config.toml
d_model = 256
n_head = 4
vocab_size = 4096
norm = "rmsnorm"
attn_scale = 0.125
init = "trunc"
init_std_o = 0.0209
optimizer = "muon_variant"
warmup_steps = 0
Each number is 500 + 40 x the weight over its row's rms, rounded and kept within 0 to 999. Layers, rows and columns count from 0. Numbers have three digits each. The size before them is the row's rms in percent of the matrix's.

# gate: layer 3 MLP gate, 704x256, rms 0.126, rows 341-407, columns 128-191
# up: layer 3 MLP up, 704x256, rms 0.127, rows 341-407, columns 128-191
# down: layer 3 MLP down (transposed), 704x256, rms 0.105, rows 341-406, columns 128-191
gate341 098:513553536591530553505476447465451514478555530463473461499544502473434520479543478503606604504507528523489532496520577486471530565505518473495469530533518504612487494526491476467480479498512434
up341 101:519447442415408486505499492482448464514424461509538524532499480520554466548501571482440464481497487501497444477498446500542461377508541556479514455468540517481530531487550429571505496456518570
down341 102:445448483399510447532458548456554486458485551513527509483557514528541537472461436540466487504568476438497494519399467469551454462478484492476473464494461528462562549439428542488531521521435559
gate342 100:584478533537417501492470554497458529560467537491539465512572510522456525487507525516564566590452516454506525423507464484481529521511463485437453536496563529513558456469555480572454502524464512
up342 096:515453476483454555471498493474441529557470543515502548494510479574518433560507474469551575451578510469485487473482457577552505482499530497528588468452475538488522519545529499558531566511557479
down342 100:481499486463539465473511465488506466474494573487494583533501516553525450491535431487499476569394446468517546538583490460498516493497553472509588534396479544475497543508453514445578534452472475
gate343 105:513471492483479528529478558503455544467485576495494549571490540509530473457552493417546504467586501450581512436516541523499531510463504454586503517503579516437476511537486455510534492510492528
up343 105:478469477538531535455493454542535512448431546411470550603426523468467464564574438526508549502547475493518517489489497558486537526476530483429504582404463488473482521519566506467551533501521523
down343 101:498512446454423432523488523489551551500550596474488524455494512508485462525467444512481558490403507454543481409447479472533506503478576482542497532512527514511476463445513529481468520444511508
gate344 104:505488465491556530476551446546552487582517451551548568431490473561568553454442557521526489514547506476491409469466564395431403508485542535458489482500532466476512450552510493515478487447535520
up344 100:442523558503521477538536489525510473527494499510538553502531464553498538471406589470534493446481515470516486481483540388470421492475517532471491460501515480490474415529459508567534490488487552
down344 102:522539437510449546538488504508544516484518598486458561538495544467532522499534505531497491435476432516475453520427528421496497538440510470500428472569526495546552541549510486529481495603500482
gate345 096:468560442558542496559508462488472453513453431510510468441568490536480412489548437495498475501505466528515511484513541496523490544485476420436407538587487476533475554511525528496483589499548446
up345 098:528475543524529489512439441471492451457478489421502491575444564458425460533571473474445483491540476505493539491538444501460567605507490569440420521463491512516551538437544499464517532447592481
down345 098:553451582489552514491520516533546460525494538427532561536480521505507516485526494414512495501579520438504533510503431538407471503531555511537582466493498518482511494464447493489493540479548579
gate346 097:561473464508502565519501478459492496435428539440398507462539491502507563504541484423488471476529571465480493497496435525425507503523481470518529572493496442560411455510515484452464491499478558
up346 098:523478506492519531515473527554487461520461511420467518493449470522543551448541501535512451491569507415541492503517482553477444510501525509469454539427459541545518433538501466527500472503495520
down346 102:533488535543491594522501505499512473476509509435500480473431394483492551452604441536465438556530525474499503530498521515441484517616561504479561489478488484528495492441513488496462447500539576
gate347 098:586542481483474579479529556554439530504581498473517573538530550562595534478454526547497533532535488490564515561483469431565549555503451462496606546523491483501448472475542508505563454486472490
up347 099:455527479490525428508503522492488498534437535496527585494468538519468455523530498502522477506442530504515417453486507532479521470502441487519545500477421557513554503507488563386474491562473512
down347 098:510509513497526450512480558559468452581451465535411568472452548490457520498440546563502448469409528453457487513486465497428542486519562523468519551492426600491477479395477503518527482582502519
gate348 103:518520499422579475512553537528438488500485487431544550482525578450496486479474543443501447553443528411508485462551473499565508546495529519468534498507495519487488502456466475559454490459462497
up348 125:439519513557475469450549520522536557471479474579523478539506470513487513539499452439454522483443542520563509525467518515468534477485536435551586496573475451538495596537563468459527533483470536
down348 112:434508520551405460534532512512509461504471467501541567474521515501539493529452510505438531460391492466571508553498494453427448436487510473482541521560480486527421570487507493526510482490472563
gate349 099:462595500487486498441506522499538464477529560520510521496517519491528492515509472502479489455432410514518482540518501547517522537472530484532476521478427506513501496507494443555543473429563516
up349 101:534511564491583538528457477556500441456566479540558532542500581495474530560491538480490541477575521518524487521531495570482479494464440423489448491476502536512516497481463536490483556546564505
down349 096:518518518403515451511509453503457559531551441538529483466518541499549562505448535542520486476477461481443486485578492571531503512490443472546489512464461450521502496425481561469533575529477555
gate350 088:499441471496501518478474413536483550474474490432494533522473547525504517428528546410543473516520487465475438467571493529493583453525444471461497494503521411451475541486495459498499508370485546
up350 091:485460506476438503469503488458472519479507519548452517565472506513559564461489484488467478481429465449440496443476577482539586439571427451539496566546524443515495550497471507441492422489529547
down350 097:506498453561501444533425450486556515418458491464511505537452539486497560430555477453550328493474523490487469481557476502559559432509418477462474433510539389448533540502445478484426444455541554
gate351 101:521553474560420446530505493398482485614439501478467482435534437492515424522555474490530508416520475520544477513485452494530497530452575511477496583507471493516494544503450534459536588444486504
up351 098:573496541494516476520590501543498518392535519529549511479511469450576497504531452532500482497530648489459513442485504457563552512510481403503553513573525449470423492417484474504483578516526559
down351 103:469496439436489435414522527432493507554461536481422475477526464562494526464537500498432523525529505537492498467504540536466406414484490476479483485530515554511537469484520545437485519532472500
gate352 097:490559551520466572470454512569491539487492438580491436536510513498556412495619505484547485487559514472458526509502521525493511477520524443503495498566535518463515501550553517436550455515489535
up352 097:513460431466519481481597471553514445570451484572438473546511525484428442571487519458492448455457484466557515453504492525507505521425508507474515487479397477566531529571501511454508507517531527
down352 096:515478507531573443532428535474505471517515454470513459504528499497450524506491503503526472558467440511454431539502504433553474521439461475481398474507465460535517480473515479524466596466485522
gate353 099:524519456526543468526579534529509529575486403514506512504549501559533486539492513505508585490600509487524617453489490468508455468462552490519501450506507467465442491511458522520482481536503515
up353 100:448497436434497526445582535480536563512483444525528561504517524537467517509526484515525552468592441541586574445535548462440477498524473482531527484512468405520478536476483463485546506542541571
down353 099:465549454572495502501540582533546548564555472495507543398512482483460530455492504583536548508520576537511467533493519537543579492449493482487480530539540400521488518471485483479571490469481598
gate354 105:582490555411503464478437491480460568445478520568528469352435443504533469534515504546443544519493488551534534460461492480500525511475463516488620474469490537519535503499551574488536548475514440
up354 095:526481518488513467461467441510521491396458546558504452395478489480524510457473549493539493477482470573472474522499491508537567488433505470507565452491523548450486547511504565525465511434500499
down354 100:517466531470577502540503539543480491537513466524483394449529502492511518510545514463478507567607461525470507539416425576515510444490488483484477491509508502499497531463508513523537439477567472
gate355 105:463556554527490529542488465533559495503464415521516574490509458550550518558508449450519434512473560471553523517469577490458516468433516512540533559503502483450432500485542577502438472453427528
up355 102:514482514514500521462613500465513559469504502458449579480521477494446485506469430456544438527467452500462540518472470559531534486527533470466454493491499436591452555482531534474466466488559536
down355 099:413475468488532519508553463490525453488504490531547471462482464446472526438504517505411448476508466469489502462530505475409526462550537477480456489570497495512480453461505468429469461555548542
gate356 097:512510535493495525462499550526522475399533489513518458468514511483547568504475533516519502594543522473502434482482460550491471444412603488454483471530517580540456535524427523541490485526466434
up356 095:505485440423542479492519454544517504551505494494504550551493523426526453481503493528553433478550517508493491541512467494472472495563475515518432492466550500525528482474524478533515505450471385
down356 100:510456426513500492551578484503472563506482474531509552542450468478525471546447514551473448384508515504500528477547476503531554468544472574434507486502502478517449483536615509481501469480460551
gate357 106:531546515483531448605521517552504483436445468602497504512492499483511555534516505528385573470495547490527449470519464429484525425490532504478461489539465559520505574499507472498416488472457471
up357 100:519470467495514539489464529559538530502471494562489425540443606447516468471515497469545508467432480460477573522626420490430496463490504560457514463511464520472582459538481482524569564475413507
down357 100:566412548481420529525524530529490493485435507636456534451515501481488494494489469493517485538505424445503489514435468554462548586506455526502536538561478469416524555478513477558461535536508469
gate358 099:487486520499470477470470542534541502481467473434476466548512478487505448455539522525549525461515499481544479485519591422478554496527501521553552519532515424447543504512559484541554564582506508
up358 097:479514524454447522480481494536436588525443539501529493477506517519515545499560507522487447463500578524552503450536476464475460438531497535487510455472526508471461505527421468476525466440471571
down358 100:551485566518490478456474510443476544522441521471438536520463548539533499590534449411535524467459523545529478476530512535488528528524513489527543507518456499487512493452473498491499516534473493
gate359 106:499450558472508571493482495501528459513453534551479549440507529516487468480459497552479532440479493497500577495537551514442466485490503512487451479487493472496508532521504522512460497495517509
up359 107:527500431443519479472444491526509494449529493507521478527465440509493580479477481490546489533466496502555470564465541447518492577466429542529454544576549548399483480482471485449502499495463427
down359 111:432495524432500523477523524507529447532523495531504475551491423624420574438524452464559536621511551472555553517540505442442473562524518558543453590499555516398534465540468506465479549462487518
gate360 114:454516469527535481428430468510513433501488367454507609506486516459458437522516521475468510554464464476510501531463495506457561530550464478508559520490473515492470485458545458502451573475482483
up360 103:450507609417526453469547446524466472451501531491521504523479487472525554526495496489517530534521507529523474536475520443474459545534576496459461489561482468468498524476471518446532528559434497
down360 102:491484498533543401464490495479493479467477562534454528533539508490517573520548482487499473526499495355508563444500471468477536498496483491567471486522495557553508521507501576541554450467539478
gate361 107:504530512531524469531492586526515516461518437528475477533479487471538523480467511486520510528512521449488581512486476553476494511448454445499546549440534553567497539537499579396496498501499508
up361 100:454467501536539453462490461455437569444516569430506480504517542537563467547550421562511515501523492512476461488449563457467482479450486462486499457468448481516510516587494468562539463438511528
down361 105:554562553535531581513489527494442454516551487600489538505495482467530459449436535495480523505466531463566482459507451467450556526462484448533484472468537529512489526486536516514523561466511475
gate362 100:459465491496524473515493557548457528493451531538538557489488475509483492595498423420477563522489498514529485498432527481461470471494451516515492453522487554539476459538495497454471519550480562
up362 097:544463494453535422507522503515516549477477525532483515503507554459508504515536432471486501479505504531514452500482525484490471524465442569492490461554478460522428480534525519488509520521474524
down362 099:465495483500494534510455453502441544489575558557478467484487463502459591541588531492429565511596582561490498516458484468554463460510512488545476495530514517455445452536504522520523499551520493
gate363 104:455444495435441540518486474537425486468479497558572432499549478505629478542476526468402440540442460481446467550530492489469524491503490521472493520531465519451561577524480486496540523492501466
up363 101:423436510470483562488440442497477446500481448450514435524567475493567480506559506523475457501479451436486454492511437467423520537490513542506447469494524430486509514480489537594531486528474510
down363 100:481542469499489503420490491467558515474513429442435548557443514530461570499535540557497468484534490420522523473478414561453544485463462538526470440406572523605489510388493516566554467508465515
gate364 095:512521563528456513494526527564448537473469454494507578458561527469528565424543479511418536416457452525496517471520476541462508464508496423409480515449474474533585549492464484466468473516487464
up364 099:501536515488469507533520502478466527467498486498477474495439544528614512490466493470444513499596465503536474525469447519536575465473436378509525568492421496576472453465595450450506480490476492
down364 097:526545502479437502525574455538459490457475452527511475433491518594526551468509481523509503466506521459506518500509471563498497538541473442583568533517438542508517584476487534480460464515503546
gate365 093:495503513536519508471586552477501493502521518505517507501551537535535486486465535471509475518553516516549490592436503505515497555475434470470538429437548498543533496423423563501508503474466490
up365 094:493419566456549573478519401508543490494433422450441461490482539481511498487563548466451528473518459490454515481578486460470560493542496518522498537542473511555453590567563456452458546522494506
down365 099:444472549498454518551552462545495515530492495507549475551590575460492494454535541503431515563488452548579464545532491551503489543487517491513458503484484556497474518488451480515522564482445463
gate366 102:479515485490380514575482509508500526470575533510452513535533543530501556517494501524467538462522485477509506469503467500489504526474509505511448510511467554504463465559539590536487530503534521
up366 103:465567454440478427543448527573485495498512558486456517469475552512455475524543469552545486521514510503514463508542543529588540542492487477498452527431463535522463503512465607528517515509536526
down366 096:521568502428483396517544583517512439546500497553499608467437544486500470519550541518471519571474540470539441473554593485522499579535557529524478499494505545484482448498450600557556507531490482
gate367 096:549539441457471517412473415441541480502542482545501542497527527438490466453372501536475546485505532506475512476476509520551491565479571465492478428477448508479522433519475520418480511479460495
up367 102:510513514515466466426493472530510499485440490501460522479511491486506506402499480544495533445494501468520486481510507493532518490404560442550443484540452477458524485537490488480467505508479574
down367 093:520534561500572514469516492494489440548551472494508499515450498446489523536510506527510512518473530460561469517525470475507578422519523448503559494499485519434486506595502532529520541510537504
gate368 104:470576489467462456543435486499453503537523499538490528519513452486426524460470531495458488531489446492489541502522452420439474506510464473496530457546487457464537474517555467467510474433495497
up368 097:484531559490471514427494480485488600485542492582444543511523480451490504518490495489510519509485544529499550486491549469540468433436516489460499502446524437520493493538537511446437488487496497
down368 101:436514488488456497455506485605485433448517528515475517484476466451487493513493542505494557546585541454508498463516544454465480507548476464508509477486460505562475465575453569526460533468454506
gate369 109:590542477492529519498479581569479514544509475552526609500517525596481562476531493481472538525584530519523501544474512530521432475514529512486428481546460454508543505508483522552474525509535591
up369 106:514549493468531546493476510565548544462498515591532453481500580600531538493471530494494559535479546528492508497504470488447529416504540568431508505558517509464520483475497445596491498433531555
down369 108:514470527498511476479521500498505515480559481579501514488484547607508446483491535500452432561496579507527528464464425482511516565490581564504460551529443444495551534435563492553538519471473517
gate370 102:524557486502472599490488472535548589464550472455433487488517508538546451440478524417489491515548592442506457538535454443441498518505541481463462563505525492417474451508530527458525557520526481
up370 100:490526501492478442516515553541543442542508484405496512524482425504508468513476519445540473587448451526506447550535526476464497527552517482413560567463432461519514577459530528581466444524463470
down370 101:525544475511558505504520447503530523534560500508517429446423499472408481458493466412530481499461504450510494541555546470562501523512452542483530505533514462498511406458496429513494479478469475
gate371 091:538471467500559483467492501578521505537487472500417527515566475499446521513522539556535449494485454478468476422548558465556462507494529479464522534498410574499575422471467396515547415571397499
up371 089:539515518488496504505485489525580431468432478489464522515500521537444441561514527482525533498594431477455509444511532467477505421506453457488511562455530437485504464473468515445502477476451535
down371 093:508568467474555507485436551499541423460526402506488498478521511475496466571571444564502535546528472459458488531471482500494495503523489435526546531485508528503549483496524540465506453482510526
gate372 093:500565527460506469441508477477512471449528564459447538541509473499525522536448419415514499502476489428514521567456483511516540489443560477607487546539462457493491496536444478504533504524486501
up372 095:489507438499470608525527567498560553519550506482519514494479520546504493445475582573480529480535497523445507468527523480507490487479443479460500522531500519489544525462517494441480460536532495
down372 102:535456491488526477445497492506506599503580511496482490470441526541515513496532482530489474537519482568506521558502449371495509511586451505530490550523469475505534460502465529489370478486529484
gate373 102:498465503465515506539547532503487561456525536485453453464487572537475491551476536520502500509497567505487552469476494420493488467596512536534460484526516516458514484520570491560562533446556432
up373 107:458489493513493438541483515546491537510463543496506520505434545526494488516455565525501472476533555495535525499485492488453516506557534465545472514485478507488564477580554532556619580491587470
down373 102:425450503534463499598458425520556504483552538487556483512478516485498504508469527452456453447558514514527512501486511586479547459527501502503515518552457409544570522594515523526565524543412613
gate374 098:520448566524493534451454474475558459492438492459464558500522509436485485506521473585504472515549477497536481496527555484429506512477591453576597514453507495490469494507513479535496524550549471
up374 092:515500524493552519466550460533450445538487487499566447493497490551529496484470506534451549490463546509497561537474436490586440454447429569472482444442473483548531558499505520481506506438519566
down374 092:552486524501414456511514506579508547497524493461452444508504537555508485446557551556519473529513535460516562482491479532569527522496418476549516498503571498518451528491542539519484518494537539
gate375 098:508528548497549474457444474527518481534483497501567467508531412472538483505499414517458517556492467475482497542488536521569532569409457545528412420513520512495457520471452467536557535544520526
up375 097:501556454531509437490457471609578452536483434486455507507531425510436466489454481547516474471504543525563589538507525561540464553489594519548491536526541483490573549490550479519436463465556537
down375 098:435462520514504458504509547523538446500548487508466536508531471493481570456513471523463521544469433518517497523484518519516539482546483498502484586564521474434569504502518460510437512445516423
gate376 100:451512501488446504547479473479536480463406460471473474493533437507456494485487595482477492504494462517492484519476464549519474501508552523489531434509512471419460552468467499488452562501479426
up376 100:531514472469491493481607570459553516493552525457500533497399529510530459504473501568483411518587533472548430495480520485506506463614569487476511581498488452497524487476523509523525482491487549
down376 097:526468522569524534527492523551455546464522462518493493503466447527472511485480486518489516459550534499511540437522556414561520486495458587526460591543472540492519478542423501520465551534517431
gate377 100:447466545476466459567535458550464477463496492509461419562498465451497457573500551458464580534527524481540515433430618478502453571516487428523515469465513517526477464497519484510448596493532581
up377 102:528498545471455478544513456471477461425500454501434434536511515435479466563466565436495529464487566548513440490455577489513542537473564485523519575455466529476494518546490575482463573501428559
down377 100:473538550496483440514485483423440472527459498528477461508489529564508476579465549525529565429495562493508507506507471491561528464495534476475540592508495469425442506573507553503524542460581507
gate378 103:474557540391519505598493528543465484462455455534472558527531539427456516549506494512550546525517519481499518516525495449496415502543500509465543486485479504530491504478507546530437448540492522
up378 097:510524467495511527516508480476436533436524511503503489439503412479453560476483519434463590508494495461501464572455528506508473449461455460558468523498506515550590545413525543541510556438421486
down378 100:478553523482517463506443522500510464505502520458561518558511523468530474474583517521558503510480512542494549569544487463523478563513505521452545540436502515410483520423502493525535501451533485
gate379 095:524507452500498519472470469533519525453467555535449502487489528441529456440440539517608520485427514503530547558584532566523513491466553515477501545473551491455487463493469511487464499558481553
up379 089:518452483523504536512575489437487481511512499569526444564513534510478523563476461436529498475514570440553484543484477470514453455556484490515536535555536585464481484498464463500481459528501481
down379 090:508468480500528469487509428454528498558582537495506519464500515494520509482427431428463542527529455493528551480512502463484498475608504466467546456570453518528458561503545438503502485497447480
gate380 097:592461488499550531462498442511502491502493559532411506479520493532460543546556512500507455549459499483496495482487479461442530495506446563523405482499496493540424515507617520467516482514468550
up380 096:543536475508511467418476451454494532538516511519463458439555513541491515485460526497465475515484504468590492505539506428527470483505550544532448459540548579537533506538467521441519519544446488
down380 096:508480418541466561471492569553522401515481521452542521563535519479480462520495449471514527551478491611557472442578505497577534451483479492467502473489448444473427590513452421518516456427436461
gate381 105:429537468466480556593441496527507552440515449457540523525502555492470477549465507521479560606471530479446583443496502464409476543548503471514492480537498494533491500492511510455478531551449460
up381 102:539428482549510478535480489522501491491481497475462545474503463480494566507514492496442513481495531514555513500529467502469588517568443448448506447544525524470519518479516555423440521581494460
down381 105:530484492548506504505480440551508480527553516524514569473494431465491537497471491547514426441519447371525498479553501480506597474508480493405519479524514510494527490454493517461514491587569478
gate382 100:424474537441446578510492494450550460522465549450517490536492527474546497529517462506446476574442418536543430422507511498510486474487524511530447561420545484506589511436494510440512475554419519
up382 100:392481488483558477591539534439486504478528528508513507470485547523533388480542454476409526537510536455461467507521495537483528432460468535479505522426521503434596487431492476448420496473464518
down382 102:566453479564499548479541526547510531466562443529518571513540512576497591502493535490509487465547494479406528574497522466483509516461568485481564485507424590525401552578513496537552469456504508
gate383 097:493493456434528452482541549508430513522489506511523521527553547474514476534517455510496479568587446488575446484514457515515523468400496410471495491552532587494459482539478458477583493483544523
up383 100:490525429511525561559556487507490521550505497489594555489512451526516430501558516532528502565539542507451472467418462531570502574517499473527435524509512529573452522531446571528495526480452556
down383 102:462544510486525502522535451537492570545467532511489419539440458569526488464437551536489477554552476507479437447507478541484542517572438533536487471440473514589482480545464537514510515457534456
gate384 103:475500423471498469574461456488530466456462475601530483485588507462563569435527535513485481505466552516462593424478483513519431446503496420544482463543548496583480509474490550512395507549581516
up384 094:476462487519468459535523417434460511491555554556570495500465431502464493443498427508500497505514542589512486488529534530548511477479532493434398501454492537479535487536447519527491552545535482
down384 098:486510490511487445475446467524545526446470524515521528456425486483508523532493551471462515487495507488543468504496530568464521547509499494496450564546463461521560439516527534525517500484553537
gate385 098:540564517426503535504506617491543587511454447510519510439474481513414487400473551481524513467546523467460464449495528519516472525560494507552516560453510570492517487562478507517471504513501506
up385 096:445424580488537513448496495537535512498461468541451537416527495524558446442468534490562526534440524493453484549557550475564525451534484576600523520497539486496519541533505577519466470485517556
down385 099:510529563546466469467530553536509487541448494535485488471527500533496484514448504485564465476548462418459564512451513472556533536493547558494467570542543498470559572542464538464456486483469567
gate386 102:566467571466426503469448557496506491464558471526535528521467467543437618481547521551536475542455465495519537498442495509533530511482499551500469561514481560555525514540493489556499502476535484
up386 106:518496499460546554530487484477488482534524552456433507556466484451490446460532555466520520503519510507540452488472500468549443492482529447526586435512507447451500524505502462472464493431515506
down386 103:518420530526558536526543483512479492528419445535505529493476488530493431439531521458493489542452514490497472469485530542438475525482487541498488483559551431464519480503470465474515513446449550
gate387 113:383491432485505488515521469524580526434515580419430428456460505462520465569479516493562545498474542475566521459565503476526522540481588504458528548513460465433508567500477467549455535506511561
up387 111:503541491554456503444501522440419581580505541534556427479466485499529494491427494519491577473482510477460431481454520456458462498489445525520477487484561482498522435527484532424504524528419476
down387 110:557530488508498463502546497536499579514515546496491393536449535553558491521452571500407496467533459503520475584445516593503548554482404459496472449484559502570448463533481557455475419516543490
gate388 096:478520483468525524440467554517495514502559481449485535507505455547488456491472553524492504498414470497517539510478440509571403464524555461410469536476510554548514485546470449534507413498478503
up388 094:480536492481508469483481552465545511550524542465440494506464436492441508467480476400505438506507523502489502510508501498472525480493532482429520501497459505431496525488558473506521464508458516
down388 099:482498578524534460503479559561426459475452522456575505499522474523531524545438510419423504478521475505543514510539503521416509533533496498533443449474405458526481584472466437425498449477468532
gate389 090:530498452465538518527481498501470454450508555530516493583552483521404546490480574505534426564533422446480495557505553488511508510565489487502485446455568444534503583507509588458510504444514522
up389 085:472489433510493528475512516469509519434531582467482442560473513512501527585472573496487450507510432520511475576528536461514513522502476522482430515516496462516444535524451552504604472512492556
down389 096:527470558456513527430449523477425444478516533490515543505538507554447503499464457462562441486422471425504521518526471514491522521511518511428570422525464472507506500541474511516489541461473535
gate390 090:511528404485495552491499499442509493475516429501496447542451483523445482555578542444548527573480460487486543493487455478577453518502522504478448557548477483569519532466483504457560526549465438
up390 088:486452499465522400547508465526500514472475556467565552426571537473511507506438525533526534479524512488508482498531498530421521437477473516541551442521536499421520518575506460540439478471527547
down390 093:521539530537538477434475454562499511478507472509480538455506530486542589539504510507488506537506553565526526551503465486453560481558565457588533479499421428469495513538486549451497521449465501
gate391 097:506542543532515519487524495483461472536427488496471479482477527570500484544481493505565419523581426463564572474516479512448557464437445474519502611472575517557536480487485594555551503479480482
up391 098:471500548380523498447483508470464554517496417522438512553507494482485475474463465520549498497520442533456482461489452444559534493528465507531521460448465487519470548508511430430526490535515523
down391 098:530493434460473481563445568510565517513478499522462497467499490427559572476559527484562488535523436504513521447512477547524545445556548479516524507497445555537520485466507519523527545471563448
gate392 100:546478534519536513474562500520470478434496480461478479556473500482526493412474516557456529520506496606506420537549563464512526504544475520432566494576495470457537528473464559519443484491432524
up392 102:508585497516462514613455485498498425512457469504550506515531462489500494511566546502544526489512485472491522513504549443513465491496502524466531517511436475561501524529572543404468484442457472
down392 096:459471501429568468515420472540451485480544506483504519556467525494508431506542536524580532520422422547424443524535559492451528566503522491500525449565470388498532493438503529490486552458433518
gate393 102:522455458522549498487533472449507480525474517491447506556534524488476460452514542424380533527542469517573520476461519589480518526476543489517500482379507463482509523428470522538508404563394521
up393 104:468463434483491533440580443447501526487473516500509531531482490479518507441467539447391520553497501525484534532490557569460461489487548494565441441454496489464568500437446500544529534536389499
down393 102:460439487608500494483560452475545558500546540512520556520508515489564592514511490454446459464548474535491444521506510566461525507402562406518586439467485478467557446482459487575474488536491519
gate394 094:517571596456534469455487526471546622498426575516487488519455464546543541412531519481498469477461493512506470518520507508462527454536493469439514472462500606551534553426511521521499506546528519
up394 096:535467518484511491555475542523533513477509522460503523476591479488478508524460550578519464521494529534458523495514448496537507491551508461470422523456486485525452472517471462582540489450546484
down394 095:441588502491492556487549499509531419423552562459480507514530488516463445520505534493454523479514603597480536514420546509565448471466428475490544518610497480523495508485520451437573449543491501
gate395 099:502565535528495505465517456518485465449492524565517485516518507524488524546482470429484457489511523467479514509495509519505522473546508448425525509526422464497446534439612521462502507443552470
up395 097:480559499474599568495433527475509498545509452449480555543472524561543490436533489479485501466488449536496478523483480487606518544479540484521550479439556567539503520528544497532528526419482471
down395 100:492438503496500497489534538523466557562521481524509538518503457484524429446545549530496490513497432499584474515582537551461532485484519581486557540511525526559550479524555453571465539516492515
gate396 103:537489476427439442504476538556422507493520537468498534586601587541495459451496521388493547520553500479527569524511458541541452465486473527538463561515475521487539537481434486488438509501384590
up396 101:455542506493479518475518494450487500475554403557504506450503555537487515509488511529517495492451483491453566484453476465506589514551433454510522471508557538505582502478561494466565492589526492
down396 100:503490486506505497514481530547515569466467457547541464445529602544440525490532484488462537514520497495505576490470498458505500496552510516458582552518534556521510508469617525500456558529447578
gate397 100:522461550477527618504479507490506545521553573503535559442569449587499484537479500545485461517486545583463470504480478512475498478502463546472437451533520507588435420500479460541488474520491497
up397 097:529471518483419592444446508493489495551508517553503559525503502519568477494480575521579479514509547505488442582509513418430531490494480528500496449517486456533469469475438497444521479485467490
down397 103:403439443507493515508464421526554527500521532407444518554555485484471469519562486492524414522515489507467459495473535487437508528516464459506517504598589508552521454493485501489603587472535551
gate398 101:502416485448476559472451495469462407495578557501590550482535510424533545505502535429515475497434521473500484543506532440454476470488488481458560492580411489550454486502448449441554469508466516
up398 100:525498536538502549513427584502467516478497468510583462529435483633518503423489502498496471507570482543456519518523531459476456465528501437420548573547473471511482468485526467508459435507516430
down398 098:502495526446535490496456528527459450453501429488495491488561537452484451466423445527542520479514482542468439468524601418500516432534537503577519510537491513490484471526590439512501393565464487
gate399 101:519495531539454543522451543515519542516496545509539473460512486520495498443470520487520460473478460498550523512485519509532502507456582563474461594454480432486461482508526514508484545435482475
up399 102:474506530504574559511427527560464511480532543543520532465528444492547473528449484567452517502471509500499508533450401502512452467516423515451458399465460469522417527446593494482540533424480515
down399 104:449501509505527526510481449599486455410454479485383503474448443441492557513582529497494487434483451467516538473488446518434597463517479575482532556451464416476527534458558570539552499455524492
gate400 107:514589467504440448604530506481476477513545485473437532494529441461486483559570534531475480493485439431463474527498526524472514532512599450531474528543428482433464526513473469473507516472529504
up400 111:529502513486529521405455519487543478507432516479607435507490542542535490505415513562515520537479522544465500482530497528555469473465397516522531473465550492576563510471522531500530418500480468
down400 107:496506526458561454506486505492540490541579531420588495555532511499570546474449491575450461462473433450433480542487506495533456405463507517494508536495518530513540523468526510540534518483489445
gate401 099:437482523494538520482492499541553469510565573510534527453497520591530546582479506516493482512414455508594424555504460500480489531483582512535395434436432521537506434530490465467524454509473532
up401 105:533518487502507478483546466461496538517455477534515506504546486482436436552532516493401523463493436568441546431526505541476510563491490511433496516570452448509533535432512519515496500505474479
down401 101:442528516550533512460430495472430551580551511466406538568569511548520556488526496575432491500536516436566470520462555426580551461485492507549464478519478500496512439474554517458413460476551496
gate402 110:469437590429601433424410524492550500537422525516447443543481458483500492492476538460480530425539507519511487502519523590470463554542526522428491494543527535508549491431527445522451527482442542
up402 108:512476556437570506439471519493524438508449542499440452546471473469463524429494545460465539384461485520483515534530507551450476562496500473499542522536498566494484441426519405516453522445453520
down402 107:456442554542516409508512531472458467517492516489531533519491499492517565520519465516534527485470436540548514485440518585485503486451511480481531509547476466510540514425435486566496451534428505
gate403 098:524415540542501519501503511499468476530530488430426537506455489580452580513531502522481531477535487478441421485518464484476481534485474498492522446527494547498485514595503515466543510519545414
up403 094:500608493441528557540493559459455435571424475446482478485489515397469577486501499537494565530423460498550437458518494522548536422522482530537467538491455544553530554419553492475512485489503511
down403 096:503455500410426501489452472506554474504512589460523456484449476534457451485615517464513546460471404507501470448496525492500539522502541442492489598449502525564482510495528571539500518432531500
gate404 098:474457472521451540441524527464502475523509519488444507483519489444532532517460500515365567474483530512535497512537528548430463465485559444538523539436486519557461498557462493518526463481478454
up404 103:538499501572505502493405477516482487479499498535591494493532501465456509465505502519516492550512468476499467463515456559487566503463517564476491426461524485541573542463549526457461583502541569
down404 104:486516481580511483488538540474488530506498496485582491487583510479515485537509555525445545493497565452610572491446523584508502557569465535509483449588499478505480531585566535501479448503416541
gate405 098:477570525514499548521458507523475488487556471518488460458466541505546458489480583488533604457478436484474572445480481462476496502565541468561526528522389487580551564456499497485423498490549524
up405 100:512497540503525499490500467499460482524500492582503490460560438521478518491533445565505407481533582541482422535479475478588504495509517515490551425514638518412506486523540478510547473551509491
down405 098:516476554410534462508520480516548471471528444501484520572548401525526503501503449506448436523551509510518399535556482523530502514574575491496484568493488496468451500579536467518549487539463473
gate406 100:477523455510456521430470476491436473456467504516563565487441439465545486423511433500517453509542490464472514595442511573478510544504501550566512449503495508466467506500474485486496447547499551
up406 097:495497459492512476540504495442562468572552485454453555426545589550520524590451467462520521447520469510467478512483496463473482520472530499471540523537450482525559500460446539492481483537550484
down406 101:561495469554497581532550469517477450463515487479479463542607507491504524468428521479526493533472477509527492465472536421532534487539535490521512474528542461559457526476497473520508490536438455
gate407 086:495493555583445502494537481560490555477463501589574606498474444612465580489491549488602593547543515476511476466469488442507531499494536485520539554522500544498497565507445465531463501455481475
up407 090:483468523544375460539505475494452486447473505479596547470474461533530504488463475419508565544540509504471471499499509466462520460552526527460546503519477524573554521515502414557515548536538442